Each number is 128 + 32 x the weight over its row's rms, rounded and kept within 0 to 255. Layers, rows and columns count from 0. The size above them is the row's rms in percent of the matrix's.

# layer 2 MLP up, 512x384, rms 0.16, rows 22-39, columns 256-383
size [103  90 112 110  89 105  86  98 104  95  96  94  93 245 103  94  95  96]
[[141 146 176 138 185 116 162 139 100 159 129 155 134 111  76 157 135 161 122 120 124 119  97 121  80 114  99 128 188 167 146  87 103  87 125 109 176 103 109 147  49  86  56 101 114 120 180 159 105  99 171 126 139 137 137 128 143 132 116 110  92 161 167 158 127 140 105  96 142 174 166 131 126 101 103 157 145 105 132  98 132 114 122 129 120 110 138 111 119 150  92  86  80 122 173 142 116 141 145 101  87 119 116  79 146 157 187 130 139 134 158  77 105 158 126 143 153 119 136 130 130 162 124  89 134 126 112 160]
 [195 152  29  93 149 139 179 134 192 102 123 168 165 117 156  94 115  65  58 143 143 113 185 165  86 186 172 118 199 112 138  98 108 111 106  80 110 130 144 120 147  96 116 106 100 153 133  95 142 125 159 140 158 167  97 196 141 165  74 123 154 158 163 166 148 142  99  86 139 188 118  87 165 157 183 143 198 116 112 136 176 147 109  95 143  50 128 124 115 106 138 136 138  97 111 174 114 149 156 111  91 177 167 198 110 100 126 118 156 159 120 127 194 137 115  83 162 144 131 152 156 130 107 140 111 149 131 167]
 [116  94  75  77 155  81 152 103  74  76 127 145 159 100 153 106 154 136 165 112 151 122 118 129  95 140 136  84 111 150 247 115 132 163 101 143 103 144 106 119 101 134 133 140  82 173 123 111  87 145 140  67 160 175  92 155 158 116 117 194 146 134 144  63 143 157 138  55  79  90 184 162 109 133 134 158  90 154  85 145 155 107 138 111 114 138 133  99 113 100 156  60  61 110  86 103 104  93 141  82 115 120 143  95 136 105  99 125 150 158  69 125 157 127 129 160 155 151 191 141 110 137 125 124 170 134 202 149]
 [149 112  87 137 118 136  95 139  91 114 117 145  95 118 203 143 105  91 143 161 133 159 106  76 144 122 121 124  95 148 102 114 116 111 132 149  82 138 125 130 121 105 103 154 111  60 111 182  85  97 145 124 123 127 125  76 124  84 127  93  89 146 131 110 136 105 165 126 172 128 134 134 171  88  96 138  93 158 179 142 109 219  98 121 131 164 126  90 108 145  78 140 137 120 118  82 114 132 156 136 193 113 140 197 105  90 125 114 147 110 143 127 140 197 159 100 158 132 115 140  85  91  77 175 113 152  75 152]
 [ 88  88 111 111  94 112 142 116 139  87 110 135 114 139  90 150 109 118 170 156 104 142  86 158 199  89 125  55 129 162  99 183 138 106  78 166 140 133 177 117  94 164 117 162 117 134 154 121  50 121 110 127 173 137 184 113 156 105 131 133 165 123 114 130 108  70 141 146  70 149 121 141 127 148 144 128 118 195 147  67 145 149 105 113 164 147 149 151 139 152 164 130 155 149 153 124 121 102 138 111 129 111 147 209 136  92 204 105 132 179  88 110 119 122 129  90 109  75 149  87 134 110 140 154 131  93 109 152]
 [165 121 128 126 144 152 244 125 138 164  99  70 128 113 138  96  87 173 100  94 142 186 130 129 104 128 113 163 143 161 149  85 134 146  78 111 138 139  68 145 105  97 115 146  95 115 128 154 117 128 157 113  70 140 137 112 154  79 204  87 110 158 114  99  92 151 170 109 164 146 115 150 160 120 123 120  67 101 146 170 109 140 109  93 126 109 122  75 144 110 128 119 135 123 135 107 194 165 142 157 136 126 140  84  98 144 130 112 132 140 123 158 137  75  61  64 164 138 119  96 149  77 121  95  88 118 189 133]
 [135 159  91 161 116 135  88 126  92 101 111 121 107  83 187 172 116 123  83  84 115 109 121 163 183 128 166  71 148  93 105 134 147 123 162 108 150 102 105 106 138 138  84 157 125 178 137 116 166 133  76 214  94  76 161 116  72 143 189 151 123 167 179  78  76 162 167  90  93  88 162  95 119 107 105  97 144 173  35 115 139  70 140  57  91 127 102 100  95 105 109  92 162 175 113 120 134  96 100 126 136 178 106 169 101 158  92 111 106 127 158 104 167  90 135 124 131 144 116 150 180  77 116 129  92 154 109 156]
 [142 161 140 135 169 127 119  84  83 189  68 133 130 151 134  88 131 136  67 161 136 132 152 167 128 142 175 112 151  96 183 155  86  93 182  73 117 119 117 127 115 138 103 182 120  95 132 136 133 161 123 152 127 127 139 116  79 106 141 125  96 142  99 123 117 113 102 203 121 127 115 117  77 113  96 128 215 119 108 183 154 199 149 171 149 142 175  86 115 113 152  78 121 146  92 145 135 161 170 137 105 147 121 132 138 137 123 129  78 111  90 157 107 131  83  89 154  89  82 108 119 144 129 156  77 119 185 140]
 [140 137  58  93  65 117 108 174 146 118 162  86  99 130 168 138 146 135  78 103 148 151 138 150 144 124  57 164 150  99  60 170 164 129 208 131 142 167 103 164 160 135  81 146  97 136 196 129 122 121 108 157 135 137 129 150 124 122  97 171 107 118  95  93 121 150 121 100  34 127  96 123 102 119 142 218 171 164 136 104 160 147 124 138 127 129 162 194 129 107 115 186 119 102 155 183 113 145 180 110 117 165 113 132 106 144 102  81 108 103 170 107  26 124 156 142 112 114 142 111 119 159 156 150  96 113 161 141]
 [109 145 130 104 123 127 153 106 130 122 121 126 135 148  91 128 108 121 146 151 107 114 145 142 135  74 116 164 146  96 166  78 139 103 146 144 132 158 147 139 148 118 128  77 174 161  79 120 111 130 109 224 156 120 164  87 132 145 129 168 115 102  89 134 139  88  90 158 133 141 112  99  64 144 136  91 178 175 158 159 114 147 104  99 114 120 128 145  51 174 107 145 149 158 158 148 108 123  99  95 159 128 128 140 115 212 176  79 107 117  89 100  98 199 129 113 147 184 144 146 185 137 129 118 137 124 124 108]
 [105 132 149 164 161  48 116 125 116 132 170  86 123  86  79 153  66 146 169 127 135  95 129 139 116 148 130 145 101 107 102 175 148 145 115 169 148 100 123 181 127 114 156 111 115 118 130 188 185 109  40 167 141 169 103  59 134 154 168 131 161 128 178 171  54 146 165 185  99 150 127 123 131 111 199 190 161 121 153 152 116 164 161 139 157 129 112 124 113 132 108  86 142  54 129 152  70 189  94 111 135 117  90 146  56 101  71  71 117  98  87 121 163 136 181 113 115 123 121  96  63  90 104 104 182 193 139 155]
 [154 138 154 166 143 149 112 105 166  76  91 129 124 167 136  93  71  93  60 127 161 132 148 155 126  60 103 143 146 117 152  35 103 114 136 148 103 128 127 161 134 114 181 170  60 163  95 199 106 160  92  96 133 142 130  57 157 163 141 103 157 126  95 142 135 105 134  80  89 138 154 198 104 148 108 150  89 105 172 155 102  88 115 138 120 146 168 110 161 140 149 122 129 146  97 135 108  80 170 177 114 134 138  78 113 122 144 104 111 166 139 148 118  84  97 135 111  68 187  56 164 150  88 105 112  92  83  98]
 [140 112 145 108 171 163 128 105  96 114 128  93  86 142 115 133 113 183 178 115  75  94 107 166 135 103 104 152 121 147 165 126  77 133 117 115 168 147 152 151 156 128  87 126 133 152 121 121 113  90 120 122  95 136 146 140 130 112 174 168 145  50 127 218 123 136 150 150  80  97 143 185  83 112  67 121  88 162 109  86 144 152 140  67 104 119 167 181 143 119 102 170 158 126 116 138  66  83  58 102 117  74 100 149 116 171 123 155 113 143 110 155 100 117 152  71 121 166 104 112 166 180 190 122  91 103 141 104]
 [171 158 133 181 161 166 176 108 148  69 158 126 142 123 113 157  94 166  80 146  97 114 132 150 169 143 144 127 102 146 118 115 178 140 132 140 108 126 153 205 102 117 106 151 135 167 104  85 128 145 114  68 108 174 124 116 130 140 155 122 142 126 148 127 140  99 132 131 156 150 104 138  82 121 102  97 102 116 111 119 125 109 113 137 105 124 151  96  98 119 105 142 193  36 131  97 106  78  93 109  92 143 118 136 101 102 149 172  99 180 144 144 134 152 188 114 122 121 122 115 139 146 138 117 136 145 151 151]
 [108 130 120 139 130 197 147 127 116 123 148 135 189 154 103 160 115 106 140 156 118  97  76  83 175 124 165  99  95  95 155 137 107 184 101 121 125 154 152 177 119 121 112  87 151 167 118 117 115 175 107 148 133  72 121 142 113 132 123 107  77  98  73 121 179 112 182 150 111 138 125 145 157 137 152 124 190  93 134 120 127 110  81 144 147 134  83  98 144 113 158 121 148 194 135 123 189 115 168  76  86 156 135 175  87  42  98  85 106  93 106 110 166  83 138 141 170 114 112  94 190  85 127 120 131 127 134 141]
 [174 178 163 134 127 148 112 122 102  91 129 112 100 106  69 111 127 116  95 146 103 125 139  96 123  67 160 151 157 100 124 143 120 104 148 103 158 176 112  98 126 164 150  72  97  94 139 140 121  93 171 129  89 124 159 163 114 115 137 193 143 106  95 176  79 109 159 154 153 154 111 139 122 117  70  47 146 159  69  99 103  91 151 120 157 125 137 104  87 160 220 177 137 179  90 147 117 119 170  96 167 149 120 117 122  94 118 124 127 121  53 105 205  76 123 160 117  42  66 174 105 112 108 130  46  95 178 102]
 [174 109 130 153 120 144 198 165 114 115  62 126 175 166 119 165 119 187 139 133 149 145  79 131 116 161 160 106 134 128 126 105  59 128 174 149  99 135 144  79  55 116 105 124 122 199 142  66 160 159 143 168 111 134 134 127 137 108 151 144 124 116  84  97 121 103 154 150 108 142  98 106 254 115  88  98 139  98 124 175 119 113  61 110 164 119 139  93 126  93 129 155 175 110 102  77 119 186 177  74 170 127 103  84  90  93 164  95 104 132 181 161  71 187 135 155  61 169 101 115 119  58 135  70 174  91 127  88]
 [ 67 144 141 139 149 113 114 177  97 152 177 112 156 156 113 112 108 100 128  80 159 102  94 146 106 109 115 122  98 103 132 187 136 161 110 107 163  25 133 133 119 105 131 138 152 171 151 201 113 159 124 132 164 121  98  71  86 119 153 204 112 127 109 132  79 130 133 119 150 127 137 145  93 157 105 164 120  41 161 171 113 198 129 129 156 150  72 143 155 143 170 146  66 154  82 109 131 151 111 110 154 138  82 119 107 118  84 161 141 113 197 192 181 100 136 164 105  96 135 123 100 161 160 130 133 115 182 192]]
# layer 2 MLP down (transposed), 512x384, rms 0.148, rows 22-39, columns 256-383
size [103  95 107 106  95 101  97  97 101 101 101 100  96 140  92  97  98 101]
[[107 123 138 131 126  98  82 116 154 112 135 160 123 184 165 128 113 194  85  75 180 145 149  95 137 125 171 141  52 116 117 104  98 106 129 122 137 134 109  98 105 163 146 162 134  97 161 109  52 168 148  58 125 118 158 130 128 106 121 118 124 145 113  74 100  92 109  97 131 116 152  52 129 141 163 153 101 171  69 148 155 148  82 124  67  86 131 137  77 122  34 111 118 140 149 147  93 170  77 159  73 146  98 136 108  88 100 158 136 125 124 121 185 131  67 101 192 162 147 129 153  97 116 126 117 155 160  98]
 [126 147 139 191  62  62  94 105  85 150 139  89  65 157 113 137 100 136 208 124 114 159 178 114 134  95 108 165 148 161 150 161 100 173 112 134 171  87 125 139  95  94 173 148  89 112 193 149 170 126 114 112 136 157 141 151 128 166  92 138 129  68 189 112 110 118 134 147  72 160 162 161 135 125  96 102 135 108 105 102 111  93 111  78 154  96 171 196 138 182 184 121  97 137 110 159 145 107 113  99 140 107 116 126 172  92  62 105  76 150 144 170 157 111 126 108 120  75 131 163 115 114 127 140 165 130  75 130]
 [ 64 135  81 168 124 142 162 145 104 114  97 120 149 126 120 172 152 114 107 124 149  95 159  50 143 103 145 133 137 155 132 158  98 116 118  90 123 134 136 118 151 133 136 168  86 151 135 102 142 109 149 134 101 120 160 155 131 185  96 150 144 148  97  50 100 113 117  87  52 131 108 156 123 101 153 174  98 161 171  95 125 146 149 123 120 150 132 112 172 125 124 105 205 156 118 111  96 154 137  71 101  82 118 143 136 126 127 140  88 108 153 106 168  78  77 105 149 112 113 188  97 162 154 159 147 221 156  93]
 [163 149 103  79 117 117 119 114 110  88 162 127 135  98 159 206  66 142 130 118 116 106  78 123 154 105 167  82  58 174 108  94 142  86 120  74 164 147 175 111 199 142  81 124 144 117 104 135 180 105 101 109  94 104 107 124 133 132 122 143 112 133 142 111 101 109 189 128 141 145  55 128 164  73 175  78 151 115 138  85 169 193 159 118 111 157 132 119 154 159  90 123 128 110 117  86 108 100 164 171 132 124 180 158 177 111  89 135 154 134 179 157  44 134 133 135  66 146 167 113 150 114 107 195 115 149  98  76]
 [162 132 149 117 101 169 118 119 122 117 105 118  97 132  64 176  77  67 199 187 120 112 111 119 151 154 164  72 146 116 126 156  96 104 165 165 142 158 136 130 159 149 111  56  95 103 127  55  96  74 126 154 153 183 126 134 108 100  90 121 143  76 137 161  88 102 134 140 112 100  65 138 154 145 119 165 149 135 214 130  75 146 123 197 173 213 150 113  66 155 143  87 159 120 142  96 132 116  94 125 153 144 112 127 103 115  86 139 131 131 126 142 139  93 124 111 176 161 110 177 115  99 108 151  84 156  92 121]
 [162 172 104  95 132  61  97  81  88 129 156 120  74 109 155 183  94 135 112 107 179 103 107 142 124 113 122 131  63 174 153 151 109 156 107  63 122 132 178 144 155 171 135 134 148 101 115 126 151 174 143 175 127 148 152 134 141 137  64 178 155 157 152 113  92  79 133 160 102 116  74  82 145 165 173 135  95  96 158 146 128 135  60 136 141  86 147 176 115  98 133 187 124 184 139 121 118 100 137  96 126 107 176 171 130 178  79 188 125 148 135 110 139 174 111 162 106 153 141 191 126 113  96 125  64 159 131 113]
 [141 139 161 124 135 110 100  63 157 165 117  91 113 183 121 112 123 131 138 114 105 101 158 131 147  66 175  87 115 105  88 160 163 123 122 152 163 184 178 118 129 136 133 151 117 121 141 148 107 114 123 175 129 106 141 136  87 145 165 102 101 143 129 104  92 165 125 124 171 131 105 113 131 132 141 118 136  68 104 108 122 143 149  97 145 134 102  94 116 175 116 127 116 176 168 149 130 160 137 105  81 138  87 122  85 140  78 129 144  80 210 108 199 117 140 131  79 178 107  82  93 115 161  99 142  70 136 132]
 [143 126 140 106 149  85  99 121 162  70 159 135 121 153  98 135 137 133  86 131  83 161 109 168 153 118 217 131 131 131 132 144 110 139 179 116 156 110  90 145 110 186 159 153 151 117  88  50 110 126 158 149 135  66 105 142 163 152 105 129  68  89 102 158  96 146 163 105 197 129 125 124 151 124 184 155 169 184 115 111 134 100 135 141 103 137 145 204 130  85 114 165 120 126 191 127 152  69 166 137  53 157 140 120  73 104 164  81 144 152 120  95 121  99 157  60 134 102 143 137 128 143 111 143 108 162 112 142]
 [126 133 147 154 135  91  92  73 120 118 152  93 115 110 157 200 121 131 126 121 116 182 112 115  73 135  65 148 185 105 107 138 163 133 120 166 161 130  83 106 103 144 127 218  77 111  90  72 126 101 105 145 188 132 126 110 148 172 105 178 192 150 143 112 129 139  81 112 174 133 160 137 114  87 163 157 145 144 143 147 163 126 104  91 145 156 125 123 106 102 150 131 142 107 155 125 124 141  89 131 136 139 121 145 126  62 134 160 207 122 121 108 124 115 137 143 102 147  82 143 171 196 129  96 100 125 159 153]
 [ 98 117  85 115 116 126 141 130  80 110 135 102  55 168 160 126 157 153 172 141 168 161  80 132 127 138 113 113 131 141 140 120 109 141 169 133 141 155 221  30  81 109  82 155 105  92  76 199 115 113 105 161  82 125 127 129 131  44 111  70 174 134 125 133 152 142 112 136  96 107 170 123 149 162 150 144 132 145 121  77 110 117 149 112 107 105  91 131 162 150 134 159 117  96 150 118 102 122 152 105 133 140 113 133 140 178 124 146 158  96 177 106  70 163  73  94 205 133 131 118 168  80 114 104  46 110 110 142]
 [124  79 126 176 154 120 132 112  90  85 100 161 139  76 101 117 139  79 166 116  82 181 141  71 111  72 175 108 141 142  94 151 153  93 196 125 189 108  94  98 136 185  88 145  99 104 127  55 145 148 134  58 124 118 148 160 111 173 153 116 100 127  90 119 115 124  91 107 132 124 217 129  63 134  63  89 149 126 164 109  86 135 185 165  73 170 103 182 131  61 143 122 103 143 164 110 118  72 100 142 114 131 102 122  57 102 151 132  84 167 139 115 154 161 118 186  99 118 101 179 121  81 160  83 150 184 152 158]
 [129 119  85 201 138 123  92 110  72 130 140 101 131 148 162 110  62  96 113 102  81 106  91 126 126 131 143 174 100 111 168 116 132 154 120 107 184 107  78 191  82 147 162 124 142  69 142  89 191 111 110 178  99 147 182 134  84 134  94 123 136 138  55 148 109 116 158 140 107 165 147 114 140  90 143 164 117 114 156 177 170 110  99 126 117 140 121 151 128 150 141  50 154  98 116 147  91 167 144 155 129 141 169  93 163 101 108 147  92 113 149 121 139 156 115  91 113 192 111  91 112  78  32 139 155 135 140  92]
 [129 156 130 137 114 170  89 152  60 113 139 149 179 128 139 121 134 149 164 125 171  81 138 130 108  94 154 145  93 128 103 168  56 104 141 106 142 183 149 126 133 164  46 104 121 107 175  88 139 122  79 164 208 136 148 121 146 100 148 107 109 128 175 143  49 171 132 108 131 176 156  93 158  58 175 130  88 127 129 102 119 159  88  90  86 112 116 157 143  73  98  73 165 150 144  98 118 151 134 150 148 166 155 136  84 156  96 132 154 134  76 109  79 134 154 115 175 144 189 103 112 114 139 112 191 136  65 143]
 [168  91 124 149 143 170 140 105 146 105 138 125 176 125 104 130  94 122  92 135 126  96 156 153 144 139 113 121 112 131 164 145 151 111  89 155 110  94 139 195 103 118 112 125 129 161 105  86  92 162 156 116 109 150 117 143 134 145 119 121 105 134 106 112 161 125 101  53 136 106 120 165 136 117 102  66 122 111 153 120  88  90 102 136  73 125 113 143 104 184  82 169 176   1 107 109 134 125 107  99 106 112  95 118 105  90 150 168 104 156  89 121 112 106 189 139 108 160 153 192 131 114 112 112 120 126  83 159]
 [159 114 104 142 166 150 112 123 189 182 110 127 129 120 153 123 143 103 130 137 159 203 111 103  96  93 183 120 147 166 100 134 112 119 106 161 178 136  90 105  93 136 138 114 156 117  77 107 129 120 130 141 183 108  98  78 117 152 124  73 133 156 173  92  77 121 132  44 140 180 142 139 112 129 137 109 146 178  95 105 233 155  99  77  60 162 149 150 127 140 125  69  59 186 141 104 105 174  79 134 145  83 126 114 122 139 118 140 156 175 112 206 111 186 139  97 101 126  96 134  58 161 183 174 137 132 132 157]
 [162 114 132 167  86 159 126  86 151 162 117 162 136 126 137 115 115 172 111 160 119 167 114  89 102  74 159 125 128 147 143  54  94  81 106 126 140 136  91 100 168 101 153 155 103 132 111 138 139 163 105  58 163 140  53 144 102  94 184  42 167 150 113 138 135 146 129 185  89 116 158 134  79  85 132 138 110  60  94 127 149 138 160  68 181 121 125 173 112 139 115 155 138 119  69 144 114 133  85 121  64 139 201 133  96 155 144 111 148 121 146 132 175 143  58 122 127 113 113 109 128 124 160 117 116 146 153 127]
 [ 93 122  83 126  68 156 148 110 126 107 108 129 135  80 148 152 153 182 142 123 116 130 104 127 115  71 148 121 156 128 135 126 156 166 186 135 129 114 151 165 155 180 108 119 135 158 115 157 150 121  92 150 142 134 207  90 122 147 207 126 134  72 142 102 102 143  94  86 135 171 105 124 152 118  73 174 134 144 123 141 159  69  81 163 168  53 171 126  65 102 126 190 177 164 139 165 122 127 164 111  77 149 137  92 199 186 184 127 155 103 111 128 101 105 133 126 116 105 109  86  55 101 108  64 118 177 154 115]
 [ 58 163  88 170 148  84  89 129 111 135  79 133 148 147 123 146 146 174  85 115 100  96 107 143 168 161  90 222 123 124 100 181 120 108 135 147 110 186 169 155 145 124 125 110  98 161 157 117 137 135 166 122 138  89 144 145 106 126  78 133  57 129 160 104 138 126 129 146 134 147 106 179 150  89 117 158 144 137 109 119 114 118 154 132 119 129 185 109 126 163 175 112 123  82 116 128 139  88  81 114 144 113 157 166 121  93 139 119 164 149  89 177 117 110 146 102 110  69 151  93 131 153 160 156 108  99 120 168]]
# layer 2 MLP gate, 512x384, rms 0.153, rows 23-40, columns 256-383
size [ 94 104 116  94 108  98  98 101 106 100  94  90 169  97  99 100  98 103]
[[122 113 110 115 129  68 135 146 178  88 114 174 159 122 118 120  67  22 125  77 158  90 124 124 126 131 150 156  99 192 103 122 133 178  96 157 195 147  65 166 107 112 138 169 118 119 106 136 174 141  93 151 129 110 135 143 134 157 126 145 132 119  91 128 148 104 145  98 139 179 158 163 115 134 159  97 161 117 128 110 164 133  91 116 152  90 115  79 102 129 136 151 124 104 151 111 163  81 147 175 205 151 177 141 114 162 134 130 115  81 135 165 194 110 198 166 112  90 154 134 134 122 167 127  85 138 177 124]
 [ 89  90  85 131 162 148 121 151 112 130 128 124 165  82 181 109 127 100 121 155  78 123  94 141 162 119 172 106 138 115 141 100 146 156  87  88  99  85 102 162 118 119  98 147 122 129  45 108 118 148 177 170  83  86  76 174 187 142 171  92 142 114 154  38 121 154 112 153 133 148 106 106 141 104 157 146 162 210 127 156 132 104 107 158 140 126 169 136 145 144 178  64  97 201  89  55  79 147 115  74 121 157  74 130 148 111 161 136  93  63 145 143 115 119 111 126  77 132 116 114 102 142 179 139 124 107 169 106]
 [141 116 133 133  74  92 185  97 200 160 113 155 125 173  52 141 137 157 105 127 152  79 146 100 156 105 145 133 121 135 180  77 179 135 141 158 115 135  76 137 204 106 100 145 148 222 191 112 149 170 136  90 119 132 123 114 145 132 120 102 140 116  56  84 152 126 178 162 151 153  84 149 121  79  88  96 146 114 118 152 178 150 143 162 166  93 153 116 122 141 123 134  95 108  92 158 158 154 158 143 107  81 128 123 103 173 112 145  93 144  96 129 142  74  95 126 148 104 170 140 182 103 116 114 130 110 188 183]
 [114 104 140 102  62 154 151 115 182 101 126 138 118  97 156 125 125 105 166 117 157 116  82 184 207 111 129  88 179 126 118 156 153 101 108 155  91 184 150 177 120 177  94 130 121 189 133 135 103 104 122 102 142 134 212 140 140  69 112 159 110 148 167 122 138  96 109 107 166 105 110 153 112 127 147 134 122 207 166 106 173 139 163 142 163 139 154 159 146 162 109 131 138 101 141 168 126 126 163 190 151  91 168 190  93 128 137 150 169 175 121 119 174 108 165 134  63 103 110 113 159 135 154 144 120 172 114  79]
 [147  92 116 151 162 142 130 145 150 136 193 116 164 123 132 169 135 138 172 148 163 168 132 157 132  89 138 124  98 181 137  88  93 164 104 136 147 165 139  99 121  73 116 129  94 108 110 126 104 120 206 130 154  74 181 109 164 130 157 100 139 141 110 133 145 145  94 138 125 114 160 156 138  50 104 126 124 126 136 151  97  79 148  85 152 136 124 118  92  89 134 101 132 132 165 154  99 104 134 162 133 169 166 120 164  76 174  96  95 163 158 167  99 128 119  17 118 121 119 109 126 130 116 105 159  84 122  39]
 [130 101 127 192 104 101  66 118 136 127 100 165 113 134 145 129  95 123 117 150 103 109 172 106 118  74 136 105  97 138  96 156 109  80 100 100 125 172 159 136 103 171  66 166 164 144 104 151 100 154  53 176 106  90 191 135 124 157 109  57 124 112 112 114  90 198 138  71 160  64 126 114 118 179 131  68 110 104  97 112 148 109 115 112 113 140 111 125  97 116  90 139  76 122 148 167 140 139 111 108 119 144  81 116 124 126  80 127 113 185 191 138 138 115 115  88 136 195 144 108 149 150  93 149 166 144 133 140]
 [202 151 174 114 123 137  92 162 185  94 172 176 128 135 105 114 135 147 129 161 146  85 107 135 136 111 103 129 123 162  79 133 123 166  98 157 144 127 146 216 137  96 118 148 120 168 166 197 116 148  94 146 141 132 130 120 124 155 112 117 117 139 129 166  88 105 160 110 138 149 148 172 113  95 182 185 123 120 122 118 155 142 139 124 129 129  90 125 137 140 120 124 127 105 142 143 127 127 105 151 116 128 136 162  89 163 125 131 161 125 165 160 139 132 150 154 136 152 189  98 149 121 147 202 143 138 140 149]
 [106 137  88 166 103 103 151 147 158 149 180 176 188 133  96 140 125 155 134 146  86 116 145 103  73 115 160 124 112 111 146 104 123 155 139  87  98  93 127 156 178 180  90 104 147 108 128 198 133 112 125 126 178 178 126  40 143 150 131 127 103 119  73 137  65  93 111  83 105 130 106 128 168 103 126 140 135 133  93 174 127  74  95  52 106  83 129 108 126 163  91 164 107 137 160 103 189 127 203 143 210 113 108 146 179 150 153 159 123  86 138  74 129 113 186  91  68 115 158 117 116 130 138  96 115 144 150 130]
 [168 154 113 144 154 151 117 137 160 126 140 106 157 141 134 127 135  74  48 149 138 124 106 134 130 103 118 116 141 128 156 123 150 127 161 167 150 132 139 160 120 201 100 173 135 155 113  76 115 186  81  84  99 144 100 162 102 137  80  49 159  89 154 157 161 117 105 121  86 186 144 156 143 179 121 155  70 173 102 109 126 145 151  99 110 155  64 112 145 152  80 162 131 153 190 138 130 164 156 132  94 189 135 162  70 108 153 132 139 139  76 125 119  93 131 142 165 169  56 136 139 147 158 143  70 133  82 124]
 [ 63 121 130 106 147 121 172 114  70  74 128 194  87 197 144 136 164 115 133 152 134 155 103 143 180 109 135 122  94 147 155 115 107 109 111 122  70  94 113  93 109 134  71 107  81 127 144  77  82 142 126 146 118  61 229 150 141 113 152 116  55  62  91 158 147  98  81 140 132  74  83 166  90 157 101  78 166 112  85 133 113 107  65  52 165 129 104 201 116  80 141 116  95 129 125 118 156  73 160 123 161 124 146 152 122 142 134 126  89 122 154 131 101 148  82 202 135 123 159 108 192 165 137 161 115  91 100 118]
 [ 98  94 105 122  85 169 163 172 140 136  93 119 108 119 108 160 140 144 140 132 148 137 133 158 119 195 168  44 205 148 109 145 159 183 125 129 100  54 124  86 124 114 112 112 153 130 127 133 113 130 165 102 135 130 162  87  98 106 150 151 121 100 106 153  22 121 136 136 221 161 105 102  97 124 122 111 160  89  89  68 135 171  99 207 115 131 111  86 116 141 125 120  90 105 139  87 166 111 140 105 186 124 110 154 153 121 127  74 204 137 142 128 107 105 109 163 150 175  73 126 127 147 141 122  82 196 145  80]
 [135 121 118 157  59 135 149 162 161  98 119  86 159 119 163  98 103  69  95 126 148 112  72 116 193 128 144 135  98 167  97 159  50 120 154  95 143 163 159 114 169 123 159 118 129  95 120 237 122 127  93 138 151 141 217 185 127  83 138 131 163 108  98 104  71 110 139 154 121 134 118  67 141 142 137 130 138  97  88 131 203 114 161 129 103 127 113 153  56 147  96 159 169 140 157 155  77 112 147  81 150  65  90 145 185 107 134  67 139 143 162 109 134 116 151 192 136 135 133  61 133 122  97 161 103  82 131 161]
 [138 103 119  83 131 162 171 109 125 115 195 138 141 145 127 131 175 159  80 101 155 122 129 135 146  69 116 123  99 161 147 102  77 121 120 176 126 113  97 159 179 124 123 133 144 132  61  54 142 149  92  95 136 109 135 129 192 141 117 147 165 119 123 104 132 161 115  90 141  83 157 129  93 152 123 173 122 124  47 142 159 101 178 107 128 145 103  83 148 158 110 153  67 104 109 136  96 110  93  94  41 149 140  99 123 125  72 110 124 171 112 146 129 178 132 120 119 135 107 140 119 126 155 134 109 158 190 147]
 [124 106  84 126 175 152 121  95 136 146 132 120  49 170   0 158 138 179 164 103 106 167 133 128 130 140 130 101 128  93 148 202 122 116 105 121 118 118 143 143 137 171 157  84 122  86 186  62 170 110 175 115 134 161 104 121 184 136 116 109 123 156 187  73 140 140 125 118 121  87 112 103 156 114 133  98 125 146 114 128 135 103 121 141 142 170 159 109 113 123 142 122 127 114 137 125 106 151  64  91  96 110 156 163  40 155 150 143 136 161 172  80 127 122 120 130 143 159  95 148  31 164 124 146 112 172 115 103]
 [166  94 108 104 160 161  94  71 156  66 125 103 143 109  67 153 130 157  89 139 109  69 171 126 167 146 107 112 101 122 129 155 108 143 161 123 120 162 217 126 172 136 203 169 103 135 111 166 142 126 147 113 125 152 107 120  65 129 102 132 147 182 172 127  52 160 107 116 106  65 132 119 117 145 157 126 122  96  88 108  88  76 138  95  96  86  69 165 161 137 162 108 130 172  74 160 116 124 146  79 107 145 115 149  95 138 175 142 111 121 169 126 161 135  67 108 184 187 109 153 149  95 141 119  91 137 119  89]
 [112 150 115 116 120 172 156 129 153 130 127 157 146 139 199 108 104 134  95 165 166 195 134 113 140 109 148 113 160 166 134 129 142 153 101  99 128 132 156 119  34 117  91 112 130 132 105 121  74 146 120  93  92 152 165  47 162 155 157 110 101 170 145 184 130  94  99 154 187  93 140 132 148 131 102  91 116 136 118  87 116 130 150 145 119 142  64  91 138 125 147 120 139 138 111 166 165 143 145 140 143 146 143 208 147 148 152 139 133 145 153 108  94 129 165  84 102  88 119 133 142 141 119  88 148 127 166 117]
 [161 117 123 100  62 159 132 110 110 121 128 161 167  69 108 142 132 101 126 167  73 243 232 148 155 125 102 117  77 130 156 120  92 118 107 148 109 128 123 142 167 172 113 141 121 120 130  84  89  78 165 204 116 124 111 103 113 117 149 116 152 129 101 163  83  80 151  54 116  83 162 125 100 140 183  65 136 135 138  93 124 148  90  82 214 154 163 125  97 121  80 131 180  88 101 208 136 134 129 121 201  87  72 129  92 154 156 160 141 135  90 134  95  67 115  99 194 178 155 141 141 157 152 105 169  98 117 107]
 [165 111 155 155 156 109 128 150 146 135 219  69  88  89  90 152 146 120 143 192 163 121 140 173 111 114 162 129 128 140  76 139 161 146 146 148 122 145 157 139 137 133 185 141 141  92 196 104 104 134 148 171 166 113 116 112 134 139  79  79  78 110 132 127 172 140 103 115 107 180 174  98 160  67 191 120 113 192  90 117 115 118  95 100 141 111 110 142 146 159 129 135 102 173 152 163 168 125 169 124 127  58  71 147 155 133 113 133 176 129 177 155 119  93 157 125 151 136  78 100 124 127 100 109 103 126 131 128]]